Weights of a small GPT-style language model, trained from scratch on English Wikipedia.
Size: 2 heads of 64, vocabulary 532.
Training: 295M tokens, 3296 steps.
Each number is 128 + 32 x the weight over its row's rms, rounded and kept within 0 to 255. Layers, rows and columns count from 0. Numbers have three digits each. The size before them is the row's rms in percent of the matrix's.

# layer 9 MLP down (transposed), 640x160, rms 0.157, rows 223-266, columns 0-159
096:139118140088091150124192108108138102167111158072158108174131133081106126163163122158154111140079141107143086154120186093163162063203112143105111149063151124135087141137116140148093110139177163086156177124120124136164094108105176108138100125091075129097122156107166112138095103170163113129153126119133167110089111169117169118148191136108143164149106130149070134086092075076149120082215131134059140136144204185109132138141085152113075127131180118142088134081202129169135155176138120
100:157115127073157126122137110064140105099129180174072107134100184047101142130126111193097160115113135173103122082075152137159122166157139089130107095138156099117155164186104119122115140083154123157074190118171107175115100106121147092164165114121116140144132157131081126154141056137115156000113028160118143162098119155092151128125098132109123152134165138124143110126158062106130128138101119127134130110102138092091196100127124108139137148148112148152137174112181148110157177089198153
087:098131148101093086134135073127168157129133081150138122059110125142116154134137116099097127076112122143169127095108139076151140182136147160132184154158142170119141134128131168138140075164128164102098122162118133163105161208100107135063147125169135111106134107158164162093145138098169182109191118155129156139169092177166170071073173065093174089113125149176101091101117105079133141155124155164159118176081128211111089101137129074161142129141120080165187060150107077157174151141143139
096:116125150130191196103080132155118134143173142167118090128168135167115134135137197092103165146131096042132092195121079081122127128161085099121132109159077148074150105135167051148167118109079112176099133168077146111100076092099169151191125124133157103142162178098108158132119126158153118073140143143121070146137140116117185169200158074096084092096127134075105138132122142140129111140153152161148131125181198110110104112150140094154109129095136090146142125147039112143119107125114176
102:125141142096009104239171097135101108177134087106129094099157134100058162115151066113140083157089069169121152161149151099156137092164088132099134106129121143103175098138149112129121114124097157149119145100186062133158096173090138157107161132140139158117206083157173166120122215095106117159141132153167142142166132129155118125122123094118177158133121144085061103135121082172115107140168137118193109080115152088154098151082110140109157119119139156151112162114163118125134106128130100
097:123110061124097172137165050171154154118142063206127118121202174162086131136141093157174158137151120136111148111177092165175164130117092119123152103099086109153138124133152098123160100091137125120104137183180162154121131153155147147101112150118127160145130119141107172113112107146120102151133062132149175081138184132190096152160169189148082067126132128141131152094056132099138090158161126135064206156134124143094112134116100066150135169136213103112113144065132132116122160182119118
111:138173128134136181155152166092112077161132120144118148144141133155129110103136172166144186098149156139076124154181112165116117131123142148092125095169181105108158133132130139099154108117154169134124151198068144154075139141133194079071129123066138078151120153119102135130090096077117158110190096147159127135075098083054151117141076128152154109144145154106104135112111090149139155120154111108137111126118143179129180158186038084104065106081137185175189065099133115146152111132143054
095:123060133151157086131191144075087237115097116159144107111088105163124175108074047136110142095125144139172137118173172151156084118153129123108114134128181135062144144138082135111139067101158122161037103148139169168118136162113100161124102138092098165106129083127113122082116134155114122103149164125085107123100067150119090116103111091150203120087162156108113147079179058146102141099112136102083199131115156132115137117154138092103101162124132142116118111119129114171092133055139146
099:182127153131094142133149123111153123164100154174165144151137113118137165131146161122070119150177073172099087132146176119142164127121117128131178131136068066084102106100179136169101117104126115121103151193137109135107102146160125087152190142155160046152128124102124167108161134080132155103083107153095110085114120123147141164136125089127186179098190112128057105135135106155073149108141133092146095078093207174123064122132060151152078160168149110182174130101156058134130143130143190
097:171116129133086153204153164133107113170156135118071190111136130106052145137123151113148124135142159111083177150086140169146118143118150117100146078149124109145118161093096141198134063136096093129117081093184132180137103110136109121101123192175130169176157137107077101189134094133182130150144180100174175119133109162150039148119106187118117136108137145166113106219130180155112094187148093086126137075094108162148116158101137108132195151101116124092104142160079126099145116130131133
097:084115178151182079111083116147143088135196160188170167128167115114089101142141088118117157124074120135125110177120057138095142143160123110102099093108119052115141108070137094113154110145113155150144124141137157190126058091140111117166145115106126125094114112167163106136045092105122095192111203122166079148126208147099162155088118140118085166111134098134106112128125142175093135120136099130218079084132138153108136123161141158132144171163098170126106096117147154138140079201144143
101:069145145136116169101089117107120120160130122142159133125186089146086152146112111082151130172128121154093117172127094085064141081199145100152134102092153210074076129139159192072073158158092164154136154156107132162063117116100137091150167136147099153120200155147127117106155153137175079089075150156167098111118122110089179186164133110146121150113103117110130172092127221143141134171080121136135115117120131148061174096153092149120119074112140087167190116096100102125138134119150124
089:097146151108139124128125181094161116073136164136118090161118132117127131149135157088147090122143104153197112154081129140140101110127065111174056190122113056139117117141115160196156102114142084138138061052120157145090122169111103103144115111085143165136169198158123145100157141155132130102089121193132107122142113134099134089117108118129108104135125135153110128128154129069092101119210061105115147171138128060116185088110142122110145087137052091129163146222189127181155119113144146
086:150105117087111181112124150100125094132073141071166138155165121168134133159173136126089145107119169122168134149122147087117123115099120142055147147173152153115182157072120101106189136153155074147144121105139072107147169133136159085156073136127128097152169097167166142134126178148156115081075087159162087074202087096130144182139091109075154085159158137124164166144181135141114158148189124127133138129123132134154071189150157059137123114110129181115162196101097103125131199079105167
126:154116186155136118168143156099095157047176107148134145172148168135134148134127086159112124190114095187129116148091076109122126129165096148079090129171153091164122105138150164071201107179117081186161167128106125164156126101121114176154093135073124137125133100184088162158117064126150197125152133130135110153109153121109153127157163115098112099110154068067116171171071074160159133167155115116098100115147083117107119193170128106140106167143183152111071108123095112089080113119155082
100:123098149091133127197137081106083160096102165156114104125171074154168147107197190112175111177089116087110157084136098159082129108153128141082155104092147174099147100126139090113115119085184141113123102117161137122075203094138122162071103120109090159142158131134148151174082113111111126146157166123094088116105143158179104139118114158134094132121044113062181136114082127169113168107145130170134162151070101133127122114126161071104104134166209148114116124132131179090132098124163209
101:127111162130019102140146200162165125150187080133129133147131099119151112113129144108102119167100087131121161136127107064146067151165165159140173123133120149053121149151136170140135109153086104141127180159163181086107152141154135127108181154094093098122129165157148140172092060112139087131136090083122112138155095142090090130148133038114179136169044080136135141127141133206085110110128100140162100149058133179133171124096100128109120104131070110117152122117130168125165104081095132
099:203126132170130178101137091046166137133089129071156109138141149107135123155098078141138178078074117064129141131121131146145098141138111151129127148234087111167124128120101108143115117174146103097124164120137120112103113127111108145146078114189117151152174140162102105145155183162185147093109084084187162152169123135162151136129070116208129084091080168177173135110121126129143097104158076114111111127170173087113105136145172111099063129155172179131172108134091156117135175090121092
104:053130154131045130136158144127055141122107086112124107076122174113085089071150111138168103109091075078117097125086112122108133085071109156143151057082144109090160147178118104098138122159171163101102125155108088141084138136135156109089101144155090123130129096072116117089155109134164092134143174095159131090151139116116153128109129128134140165106118109137079133092146117140113181140120128101153105139151068081156154136061073129059100154146107124159155146224124132098127069171069194
103:166120154062123065177140089119118170084103108159077137086164212099121119132056128164049150111120086104120154137112134121181164206170114130133085130125146107150129173089078132165126086136098091117091126134126114129102144100158156124160130135105192101123149108085089172149193155139145179147144187123102162154139119145137146108168103073168146100144140158091114123128112062168146080096141070110159105125126121149155144127142072140106183147121111064118156080074167116103136180125125096
097:058138125090052137156123119118150124107138149100209151144144146073103134127165139120145160134097166161130125097110132151135160126170165163079169056054166142101070117128158120152117149159114089072138138133176121107133117134172143164157179085075085063141071105100102132100150132154165139146094098137153115152129187129117120148099172171056104207113168082141115137123148125097159149210126137125161080181171118106097128096124121125145089156129126146078148133101167096151180113134112180
105:125090086065100133177151117102160124116177112141157179143132179152089149151117152142119134098155194085169082133103169177091145163102109123158184105105153094078093149108108127093129093099125088142137106138150142166166087094135182080112100125112149027177103089089139136129121068129170144164174109105101149124131110150145153174160139115120115099117163081112133185161146165056234166122145115157123170141100170091158100118117137116130141141198117156142166142132107104110161182160154144
102:166153075113150149113210094096096171138100165099103155169116137155203089154181142132125122110149077106095137103080115115071107140186109079148076104095141164071103138108123083115097082117101115198144170098112135143165135085166162091149059154119116118102197090145144091156111119129130101135035113122111071074098128098132055127131119181146149183102153091104098167124130135167121127116092159082140135134132098128141115108101141120116126146081124120099139154170128107076175089126148074
103:136126087103099085138131119118114140138164122193164106070109138067166165095161120063150117119105067162087118108166100013124107072110106111124124115108092143087109134163140143106155175172141102107132187189135077101172146134083151172105166132131098137102138102147112059127130134062124134096124145127101086148169086177147151177086158045119114139075132109152161148111160101163063139159116108199126188141163141127114123112097098088141149123103130134115148127163087141159127116121082096
096:147168120090145128142113126131152186171174114167104135130148138114148123115135102176072127114145174157151096119145131163127086138142111149093133075101069119121128134120114184089130150100152119107119158097137113140180138131131123189123163129188163115063106132169150140085169029107133168134171161131090058113115135115147187061141163104093113104124147139098075129200142088134151121169098088184088156132159111155108147098143114249149118167061133115168086116090096133110089124160165121
104:064196210156108201158176137133114145131089147114091143121102102123155110149122165133137153144176163096149113153185126048129115122138109147080114102167154094112126114152121066151130107099181049162143090099102085092061167110115113109150114071123156104136117135067128162168136095175098146095141169139114125121080076107120132121118112125124156125111166106102131165138125149143134214149101097123101173152126162165117197160182112085122148112133064169175146157142123111109134110127063179
100:140140181132145154116170089144197114107146127073108138149158091105128116164089091096164091162136153088196174114150151206146132171102124127146147170095122094166100187138110116136086137144095149133144108087131160098133122108125130119117083112075158181148082144126149159110116113109097125128172148107124144126090111152099132195143111128181089190126171118147118138140137126106081153073142255173134155109090108080187090155122096139114104132186081075138152141160118087118071064141133123
098:104150132149132090167129163166142101121109185172149084120109156171183075167144207175176159181122109123149142165124088128129167127165175117149096129136104101079106091160046070101121146126177159150121126102133101070121114160097143140151141141141134148175137136155146132145079146162130112191075154119075101216126143108084106187126159182120128091120154092141125092122146171140129098135161161150067110092127159091184126135117137170104118102133124107142120136179120142148054133058095187
095:133131116122110140065115141087177097117134151178088126164105123145149108169153111111141155128172133138175112102176175088113083115162109127122071153152139118181123076143152188168123130128166106162093196112117056166083138148126163135194114135102082170105135066090156095117141081162112172084138128190148117157087127189139185162078122135101140096075122178153180112092163131125141137174085178155140185117150134150140118162152149103096100148091131175089144106146148108164101178184144074
102:126100163152121123088103161119126174136112146101143129109107035116151090092130153123125180106104092101109142143152137155191145136089121178123101150115168146101094053077208130134079191115177166095130110096080137132111160107128138150124173124069143119160157169156160147166150125176044109143139176089169078096148138092125100148142146132093168095135137118035101124081137139120189140109129138109105192078131119140118086078198104139133079116118134128135112126086154086108180092144157118
091:107161129119150046121107198116173061121126155187100115137110110130134151172009134106091136100127144130102127120176102174072148112114147123142139182164136095103158109120150090121140118114133136081114122121166085144154128174152144116106138121152108162087134149098143155151111115109113114080156135052108189142120182098121121105173114109125211092066126095116152135088162123123100161077086128041151086167106132121213156127120110139175128112115159098140100105090140093189111167123130154
083:084169157104119110102177135119096140086197131152130107139168143165113109178144135128137103159159150152161093099127151155109166067171131097128150120146129110086160161146118076151100211193073112109028017155108155136120125115085103126133119058114096137136095120127111095141122142121149087127111104125112151041118160088141154087141133171135096085128141086128206147112142120145140114153163141128119201134117161072141144082111132131134096138139095120135116104163155128112171207180140151
108:128099095127118158171154194090081115116147113126161088140142097167129101165121125073120082155101139185124153140158149206198135115178105158140065077167120075166150162132090123092132081111117114165118135139114101174101143127146134048141053139121122117144107168114104102113069142160157124066102080116136102084116124123060100191150160103112162108095168134095126115135144087093128085098094125133083104114123062131169098157137118107146119140144118171160040133108121148168126153150133053
097:108145148142104081171134174112137069137140186152174126123112067147126150141135147058123114159118116163124137132109078086136104095181133136147138098155076122154097090140161114123139192121128104126139122174134118146129156011169090126137129167137166062106155156109163188105115148037078116134170099107134123079151165074113103110154135074112082178108136108131091135124142174081154129140141141146090100148193100164189164157134109094097128120139101152097135106148124135153192163055087148
097:120175084106108141187103101114162147103120129134118110124124126099130165175120129150153115126060113132126166101124130162116089158119134190050164101095113147124125183197063200092077113192121120149136088145063089121167144090163157057153125119109106152104162147116100172126112170097072190142083109139100143087094131096148120129170156105109141138146161093065145090096140110160114160134112130118107094077150100081130129194154138136122154131160123103037160087167171117112085110127183125
113:130169121114155146132093119136141133149167142180132147133144131118132164135138125135106119133151167118178155116136120111116122083130143108111108073115160164139070175154134149088069141118119196091125171120157118105160103144108117134149099133135090084129114060122131129090213086249129101102145106171139172167157131164156122117120136165129155177186187178122115089160138117123108134067117126135150131086084106152086042118145107172174048168098160120064127146160200154118108139095135185
099:132152126117194154112136093155144146138184094131146143141188089128162125123191102181143118136126137121106127148091167066104126168167117161172124149126080137123144107133089101187194137158111115162113132138084122181122158066137119074085090141120190135094126104104104122086102160181188139160091164098154113152113097087173111082138168164097112106094167111058075139111136116127126116077063136156161146182173195183100164134182049130104163101119131142138123085131133140143125092156168106
088:078154099195102059080134129117144164123119108150133105087151153141118154161176129086151152135133109130130160151098139095161114084083095214043100098162167108129148139082174090062132133140136077068137132131112171086142133130106188129117199146168102096118149168178121064105090164058149099119140118141109148203158136128135141121155192096124050140155171182132104158156137090140154119156146142161145130095123097129140148137092137147102106084109175140139115097139116081114153100158165167
107:172103149156101126086068123140113187174164161132118077166112164170162103167130163140172093169116172138146168142164142111153125077082118146167081149145143109105150152168091111142149060109124125130094115133101105083140159152086171114145126156109067116145142109115140144142166003162172152106214141123092075132210104112110152151114129115143103139079117123150144103100104110092184105085090180132085138112178110147123116142119106134126121086149144118077115112137081150187150153071133169
095:117121158122183123117144167166104143174138090080161136130090160084216110086169110135139100132129053079151107113078097077144194144070109166182152142138116117090136072120194097121181141131151101164109085149100100127173102126103146148135170161144111173121110141134138066162121156143144122130094179045137114132182136098131128138216111091103083127129156141179110131134156129137116178123118114116119107082154096170171179145134102110094207124193147134121134087117131103141082139127167109
109:085108178100138123121103104131135133196126082099099090106137137131208168171156085106105093122118122117172100119098145114131134166157123145127110130116126063097143105151115064133131170101125103041204101102147094120130134077107145147058117128124173083119113123083128098147111062137108073099104181148214121063169098169116117122121089162106135104155119036112097207203131136129158104139105115139176122145108111158116095101124121091140128154109167103127155091121079141139145086093140150
098:091160090124140069186068118141110068134220113136118157156140160108131112121170167129124126138117102119142208150153138056094165135106159164120095092075137131170124112115153167129053164184122088138118148109142133109089178111118104083164106141088171093215088180172141101144168082114093180101162097129143165135112090080178147075142080131130142121117096113148164104102182121122144143147138078133147105170133067151155121150158150181120159142128095163125086132133124092111118126131083167
106:189143153125148144160121142087112099157172140164116111149080141124134091154142119136088125113177096215151118149129098117110088107105147133172129157102107097156137171174106155163126189113163147168108107183100109084226078129110125035099086118133164164140168146122117118153142042117152110089152113175140132083113153096076135170127092128153120149170119124129115089098075138133121156131103127059112148148152067137147142165147167077152151086127098113165109113186168165165109166124054137
099:082149160143202129113165123152160115076136154173129097139196162055117124165170114109127132078080109134127147034108199149133132144134105158113166096169130122098121135143131116148119118145147122113136086103095055134178161091099162129144124110208123136172105094155093126157124133144147132154133152127096159143167154078167100077149133189068109133138145114081084136142060158127119113129097197125169121087240142119116178129134136141153126147136049144119126129103116090129129141119140075
# layer 9 MLP up, 640x160, rms 0.163, rows 224-267, columns 0-159
099:067183098140122136084118142141079129055077102155144120063125100148106117163102189113118148088143127084111141156121098134102122105154138064117123151149084120120181091137126100130169119142154059084181159149145140118136109111147068159108179083175158088107112113112039122131132167177118137105111154165089171117118073094128097131148024117099159100134149158142101090114077147156175158161150171137158161146167117104094135158126111100078105135170110135162115139098106132207099094129125172
087:159111143190145136103131144109189114126156083160073126144089119105102046126106177172209149121115149110102133145188162110075165132132092181102186146160108139091131103116119168126163136118176154131181107101167086099126153104146128156206125125059108156196052089093121140169155149106138117159079092096144124139135153146120068144178109172184100151134115152077102165134174128161118114093143099069112160149157157119109153141107113115140133152111121126130099174086127152094087129139119053
102:060202125158131154114154166091068150089138119176099101153067102087160097083141109138138095123122138124172141117158142130164122078139067081166179133109114177144110090097113098171152107108141119105129155086125124154156174111063094138146148135129132098137143096151157127190132148117190145139109157145092135170099105146153093168118105112146136145155117155154191109105089063151153157091107174144161173053215156174148113066133119118143084130134099190150103108092153123170098060137154116
109:111148134165117143077164114109098103117131141096101195079149174095176125127096141154118109153175144119108157161084137146108123102138151089107101120118115155142170088106063042153062129105107183095137071216120145163135134150123110139086100158102143140113091134107085134159103126144186148150105178052097179104089098099139139170101099101136102062089091066144096141146098158098140126149133154101100167156166157154136180156156094114105111156143136160140176091168097159128142092161189065
096:084166116112192152144103128108143050128116109126126170101131133107201121110089143125138123098126119154128129084157162112042121130055138134114131124144089128116167116170099127105118151179172107119170159057124101159165093145162133125130159134191135140085100152092076126188164125149105170141130164090149139124075137133122097084142085108051111064127206100103137110116145163125160134174142136079073092157081115113155134139167130078123110112151080134179197182177115148157146153131152176
113:094134140178162194106154140134090117172142131161144108085131100095151118157123072137083153076108154144081149173073127092155105111198141113119104172151122128130146145139087083146108158133079168194114151104098142106112076190138144094122090135160112134161134204167104129128149149077193112089121147094112147139106134093146113144162116106188123134150115106077066148143091131120142134179049127142139143091117129060144085150161124146095084135041121117167198081129093110106083094165121105
096:129197206087138126169067174158171065114160150147073109064164149088125077133146114143113104146176174138159107118120144108147169076112114104128107118137103117174043128157120126127094131142115152144150146121138070154101122166131164193115089163112088118178139142101147117094127140117082117147123032143186102132166165135140128080121096144138112125154128080131087129147153157123143126191121144160157109075138134080183101154112087075111124117147149192182112129070084125096131121175169110
089:196149092158089152075135147123139099079120163099084149135109112172100127101167170156175135065127185157117107196093157114116150094096094114143115136121157117104135128123140142127164141186194116109180125095175140143120125133111077157121102161149126124122098144097094156103132104143177151076156088129177195078130112127146124131122074153154113171111131104191126150088143100118143144126097167135156178028163146102125084118144098167129176086172104152092168169146145169122173075186156062
102:131160126116133108126090127176159170087142143138119128112099178094099154112108157076083117127046079200131133125088128130155102085115097103171105142152182114145139086114089101076128073112087197148136135139164170147124137203159189193145143150083114123105161112154124106096117120128115033099101199095099068145107133150114171104164138154170108132074133174113104091156110057124209076145125151135119137104126075117120129136138085155173136154126080155141100078116111103113122152120129119
107:146151143129135187092101145114110158146171178151100074172150107140132130135126053186152133136101157187172125108101094154135118145107105106098173104135163066168134144156148145074124148087129107209120117094115159149138083124091088119090081128120121153096085101128100174189145140112153127131028128068152152164088162196064097153143133106117111119171127154142145127187121131176137149120094186155092126118074134094181090110139096112116107107131149090171138108148059172114111127096068135
100:131122117137070138125138138106091109111084117114124179108166161088229126082133085117087078140049144133127042147118146109127181111081204088074089135086108129148207096122098102133057171178166133110162151121140154122092125130124160106135060171166134135135074118119136100105103114114147109137128160068103143090070128188131113106117119101129170100107144120131148150118082079101105133157130157131107149133170140148151082119146096127158154127178124149192157136129158153133139139177206111
092:099131097106174150139170082151139056097181106085117132125143216194081094136180110155162148116122139156096072137126112112169088110113166080134107100122130116170205180114185065073176154139103189171122066122141162121175123114118134156128172131094105077143109119187144076100110118139093103073144135087097098111143098070129112097172138098134114119116114102191128124164111202149095098107127113103148162114111130135146090142075072161135129126149149100114083114122110130185137107138116130
093:091125147122168178136166062191167155149177147102139059097102159152145115169137175200083111110073114144100116170097109157150156146135115131181099115092127118145131118161139138140085119126160200089135145164100113132146137158148130122138180153104159171089122119097133165116107099128160143156198147126112147115139139089081134119127126150187105123083097152112159073076113084149199125115130114123054130135128198113099134051164118166201112168101155074130099098092136179100110124182154148
109:139119126070118165140140114151150098088121188097113172043132173147148137129159134093147098197160117135114126141113119126098135115074096199086083156195121209190105103138125098131135155146065169148143140089075138111087166173190127155105118124116126086098114158166073161119142080134136133105114102128157119108081168109153134179145135140134051062142134095108098128113091082160083082110118131181123154121175116094125097171140105084160164105138150134125162094161071105142112106141162183
103:151152113160136083081121112109093164133143114129136169127065125084111120133156078197130102101140115108151142140102157095118149150114113104101146166136108189129076134127157137146113159174160101096206107135156145207168083189106079116172075156145144104123086110153156112098139137136180072170141104155103128138090142102100122100057132057131116110196127155123105029135116159162111182100086160171097131125128111103106128143109146109171209164114140143123092173202152099115148121100136156
103:212205119123159133112152137131122146136133180162120079050134132141109186100185124142142131120132112052152132182156071166179089109099141161144130125144171151146091157109052140094129169120194113123158098139179112161131038131099158138140106061132103153111104075106111118182103082126077141092120158111176122055135093125113157121129166134128149158115120138137121159102136122122141125098142153091106144137146105101122127141129131120093182128127191094144148169176217069158162121131129113
104:116122077149089145116130118127128143083135131143090195133102112143108114134073082142096106088122087061143125074164146142130159169105094165149144220142100107129145149094128171173106106142094168129151186096122181082147084097144145135137063158143088131063139140113091141107148142091056174089109096162099158150098099102157160122084066134146121085127120139147084176118108092124161112144136112126091145095084136144159140078085124166127152102169155183146107084121096192200172140169069131
097:087123082147121118049114110137101128072137157163128106088149114140126106087116188135103116167155134192078118118102170092136138157188103116112131125151183137164120117104087092118117154166123121133091144144190122137097141129168105179089150123097159151159150105155166104117158127110123126134171119130137107114115117109089098143120018092087168156164153071156163150161151119209201137085145123170133161051102179073097130130125106070098113181153108115137127106144204053140127122112121108
105:146176124152138150110118143051089100097133086130139087164139177081143113132078106148093092159151110137169142201109149119052086084125112194132179085140163084142111126123136050133100086138091179084141107123157123162158104104107119148188125085136112114159141123084103142135185167108091065086137115147196103081102146124087114129117154114088151117127104110128162058119158201153162127147191114151112163088154156161161096172081137082140146160103097119129136174134151146104069103127138117
092:131082135118155192186113119133096135121157085115109148139088190118163115129108119132116138122089174126099065137055177117142160125147126155109118094146169169138151146129125086117151075081159133143146071113122145087114092171124054085127069149173122085094098144140123130190137153173157164141110152104138149165113138117139177135167145164165145136190079137118135178120059078097065123056108107104106125119077117142171187145167118127135147106095113141167101153160130116054109133072056147
100:158119092138134057063134187117191097073095122120099075058173124104164184139097150182135139111164171090084123132132124138195089180152112123184079082080118152154112157099161072153118089070127144106079171186124140108140078150131129133132183128140137112128089070094121151127168124054096118171116168130120170060110149143167144118117138158138165099132142129109131110109098114114164104109142130144144142163068177112109118102092107128145100134130180123136094158165116144164083090063141121
093:149153117087139098132098135126113141173106125149141088143074119093114121165145161136094197101072148103114146134085154088133115127085066107127156088128133171148118142167120141157061170101148132104163153213182153097122141119049069103110113150157117109159108096168138063146151109116138113112144120125201081185141076127179110099119122194135172159187149126134150073109127126129117115119195110113158092175127082075140201125148153131114044117151093132153096120165160137083171128105120143
102:174106098103145079121134107172130098100143135053106142158141124071096128179099176139139135166132103174153158186128140099133099099148145140112146108139097151171104120109132144090131152065115105153134127120157101110169159074081095099131131192180172135135145124061157127074110150131103173135148114126155133140150154117086072123092102142122158087160165125172155161147109057118107124099194047134129130175105093093132069142121138100148097156078099187115130112126126121117196173102136013
104:107081153104149125183133100147084091153101059102140145109126157142085106128077169104123171130146122187092127122097095131123148065147142124161083167149170194170143133137082153106092154139116115115151090150146136144120127102105129103090114135138052113119117133135146101079132110137105133063118066139152107146121101144124119134063082171151102169125135089189089154037122208150101092156112136096138107177196157117131170076126074129065094107173186204135098122136141122146126160107113101
100:153114132146157130135121165064157091145182148095090148101079117189152154085161120122106095170169119169137161129075125120133104171125115133134117107140141120103115164124132160109086132157083213057153157055145146132105135049159087185108190121146130122168084136128101110139155112128133121164164078123161175179127145172087166106070127078137103125063150113169132106110135060189119127107157054090119172095138122097140135156177112108135119170149113172118123105116136105166068120131163181
090:119131151085185110155123104157101115144162092160083163121112159120085120106127182093139170179109115103161113095083095101105158117147121051116103141159162130160154166117102192073127151078128179155094124121089159141202107105119143176106138105129110133125093144165120095126103100127149100065098141133062142139094145102147184065098123145211132116103131159154157167167065172103069149071138090162171125113104099124086154145136116104129141103199091166117127155113164100111065197118149139
107:135139107126126093110143129087131120152113113135108179086093094137155147082127125139142102103114115147175085124123117144131156109067103165166117137130124087129137153130079133155167136123095107136235209102128121122114118143127082169089107193196079173125074075177161098171150132121114110168127168103212084153116149186093091159095126088084129110115153091108125135120083078105084112158141133131198144173144136093112160096143101176168096094112189134161143131141087112085183098140191111
100:149071162129130126167150137074085130105127101138138159160164149192129154086134154126136112189103130159119077182133122115121131213120179183121125146133100161117223151110107075102069125141097095126185105080154151130119170186150127205132176115163068110152115113145092176153103142120115174163111102128099148098081132147081133132120124113158105134152190095074114150190120169116141135136113152151144121197135165107086099127142125166082140162137123212123105140122181137069154113112115142
095:150087193165150151133179174082131046106126112144155149105078127179103115106128139143094099135158060136114154078089133130095087152058144166114135169075124091165109127159078110149108082213140130107114151121113114148141130110171112134147086090179159118109146138154125142136162079170089173125140068111138096085089145213175176123140124158104117140097107146144103109089153059095134153125185208117111137110155159111123177137161091148123145131051133162087140162131137123103107127092121115
090:128141086196132196147115082154125148140114121140106126132147138128130133117151164097108137155126185101140149124110088158178184148083171167122157146168127135099136110167164202114163152091152102101164170171079156143118135133170150196135126137126058143094181137125150175095143106187196088073101145110109117149097094181160127143051119156104054181151132133101126134163075089064186152191128131172087093146071120089131128116134142089106122111116119156129138135148136126068161087108103133
103:093117070122108146142074070150138096156150062155136109171109139162100114131102107142133144104146128202130140092209122104097149104149151131120128135113158112097161098082096163157115052085127122118150117140154090098179074133129093162163122186165096139075178125108117178120130145127155196124125124096152103155110112191109133230099127105069123136075159115093037129160119095153103133110154151102078098118101156130205110166087115175122117156148132129081122150121108099106110072104129136
106:171127123122155125060080107146131134100130198130145116076067104201185204091089147125123126192108085131112088095118106151051084118123115120086164105115110166148072134144191045131077121079152143140127108108065105141181135088090117165184157118128121105077146095136116120152117111154149088144107117187071119111077134136131124112129108174079124128202099129119115137106116133150084092115165103097094105111146122118144135132100101153125102087148183095094124144101150145193167102092137119
097:164079086074123105118111139129099165083154119120107136094086115121123182121160159120083171090135103094123153092146097140139111112092127089104160106149133160130166150132087103217141093163085118165115169072051119162160087196137147134155092100170120140145142183100049156131102150083197082094087078145101109121137079139120174114059075155086116147144129108146066109147103135115132153160053110127111112143155151124097121129138127098081107144128101114153153112143149144143144030121142088
097:148151131114172119140112099114140130115150178117074123101191112143120137148129153114170144088169162066148062117114126139119112150169139127125090113128117133098087110124144163075104090102026145177125119102147152182082174112146165171136119136169133147119142090164142131171040122180122128130190147105153086109123149121114124122154152184156115195170136135157137105107075113092123069087085036128059110163093150113142070126168207138111136130152142089103118143126156122123102127181187119
112:143150096092105150084096105158167134115137116139080163152132077105101131148086120097116121148084097071191163143117112158177153109101119137120108091118175175147124178118108082147115116053128171167090134132143134061147143061098119164116130121109139092069097124085113147172163127157098116195095174138072138127169158198110133170109135117082092117107138133090144061120122120139136134150111140160153105105036111117095099128047156136072087129170157046121096142140149187104108102115105119
099:135070166141078124108086200127107206094156116134103092113111132073164145136098180078137100158132105097086122120167127135091174100107184105149147123108105127108137154134138043108091146085125143118061129124178132146131129152172117136072167110138083116089136094087099153151116126158092167166217092141086155121116145178131156066138164062106100096121088112143083130176146105144165135094150122159139154119115120104135026144164124096123181118113115151127105161153160143127192133137163088
093:168139110078159144138136153249180131101144157124126206151139149129094133100112120108142144161084182086138091169128150111074102147162134150089170160131195131135189140142144156113063172162147208116150138128132117122138131162145073139124148130099149116170128136112162146115140110123117188195102138140072122107120105163173097045124142150184160078149181128151185141077120109113143120104109115108169196133172134088131091105134109106123152185119101116102131130140156113128147185151133184
108:137110115121070077140119170071167186127159080106102123101104129111145133080151131158151163183136150147113129120147113045118112112073110134149150108147103121162162140108140095111124119170147149188114116112134107121094173108165139110116091105143087145101135109083114159116117096120150111123134184107093073175228171111082129149089146080107126133076073094069118102098147171056126126073100131112103084118109158122132136229143121035091117088107178099151105121134123095107138132100180111
112:139084084076125126107087102130076180172129091108139136104133111188095072093105113054115169130106150140132098093135104145130095092096126067120152142106113142100135133109138156217113121180103130152189161141134181144157154158103085183131071088161104146132201109132107132192140077109114121124139089144160150090124138134106170149118112123128135141177138105074138143150101100127177098104144081085160161182124188115098141074141125125087092179170177114118133081124098091147175069082176152
115:099110179111163139067073145100182120120140108130139141140139122105167146182086087147131104089129097128157128105174153105114101135140108167160145107150146123139139110111098100155132093109091149110137109034078134123099110087145160175109170168110135070121182088104159067168105102164091090132195178125193094114171133141154169106135102135142182098142032121095100149143119114098159092083142159154133070123195143122139065115105132041149131128125173155108102092088133147161176133159148131
102:137138112091075169127081113086118137146128126142097107133142102065071098183079078120118153114138146168116090139105128144113100093092119111095114123116155075117151128157146100071177166092165195150091071185093128165151091138161118126129138171150103174038198076113117112119110098164129139097135137117086164152175154153116181111098126108137103114123130112147122176173096120169136064061134139065090147129064136145179084137160089105159157085139095105103151101089177110132152113096172096
110:140103105136142144028141165142116164089166167146111174113114143102068151134098140103104060167145185125097175177142121101089115079153152092111131117071170082089131129084203163153134110095181175075114105139157099157107119088164065150188115118129145140170169179125108110146129170142158119119159149132133140136111138092105176075079093126129165166126092137090147170185112105158094099161188192154116107131124131108078097108139127132171151168118159172132106126090116127079090098122173117
094:087114075100168095123091102140092085198181139095119077152159137079138081158099189136100103108109120123121170167063134169078142174165154185075115139207108101088105100165143126147110171154071096137150125151190147067118145054181109103164095125099117079106128195110078131143158136121101163093125088128181134117137130171120120098205130106138158134134172136194152118132138146136138133096127108148163076161091121120121125122131100153125069148148152100168123168144152173118161121153119129
091:077158144123155119095112099147191083095111150109103163195170018150109089110145178129127171112143121108173138131117177091100130135158116169118107167181093137074075121190116127161115125188115141064126170117141145075122100075084099081128114067139124059115169128113119132128108100122130131127149121112107086190111106117156133137101173104114119187099134047142117151118180083120139190090156158139112111128135142082116091129133093136121150160141114118089134188098124081156098166167081125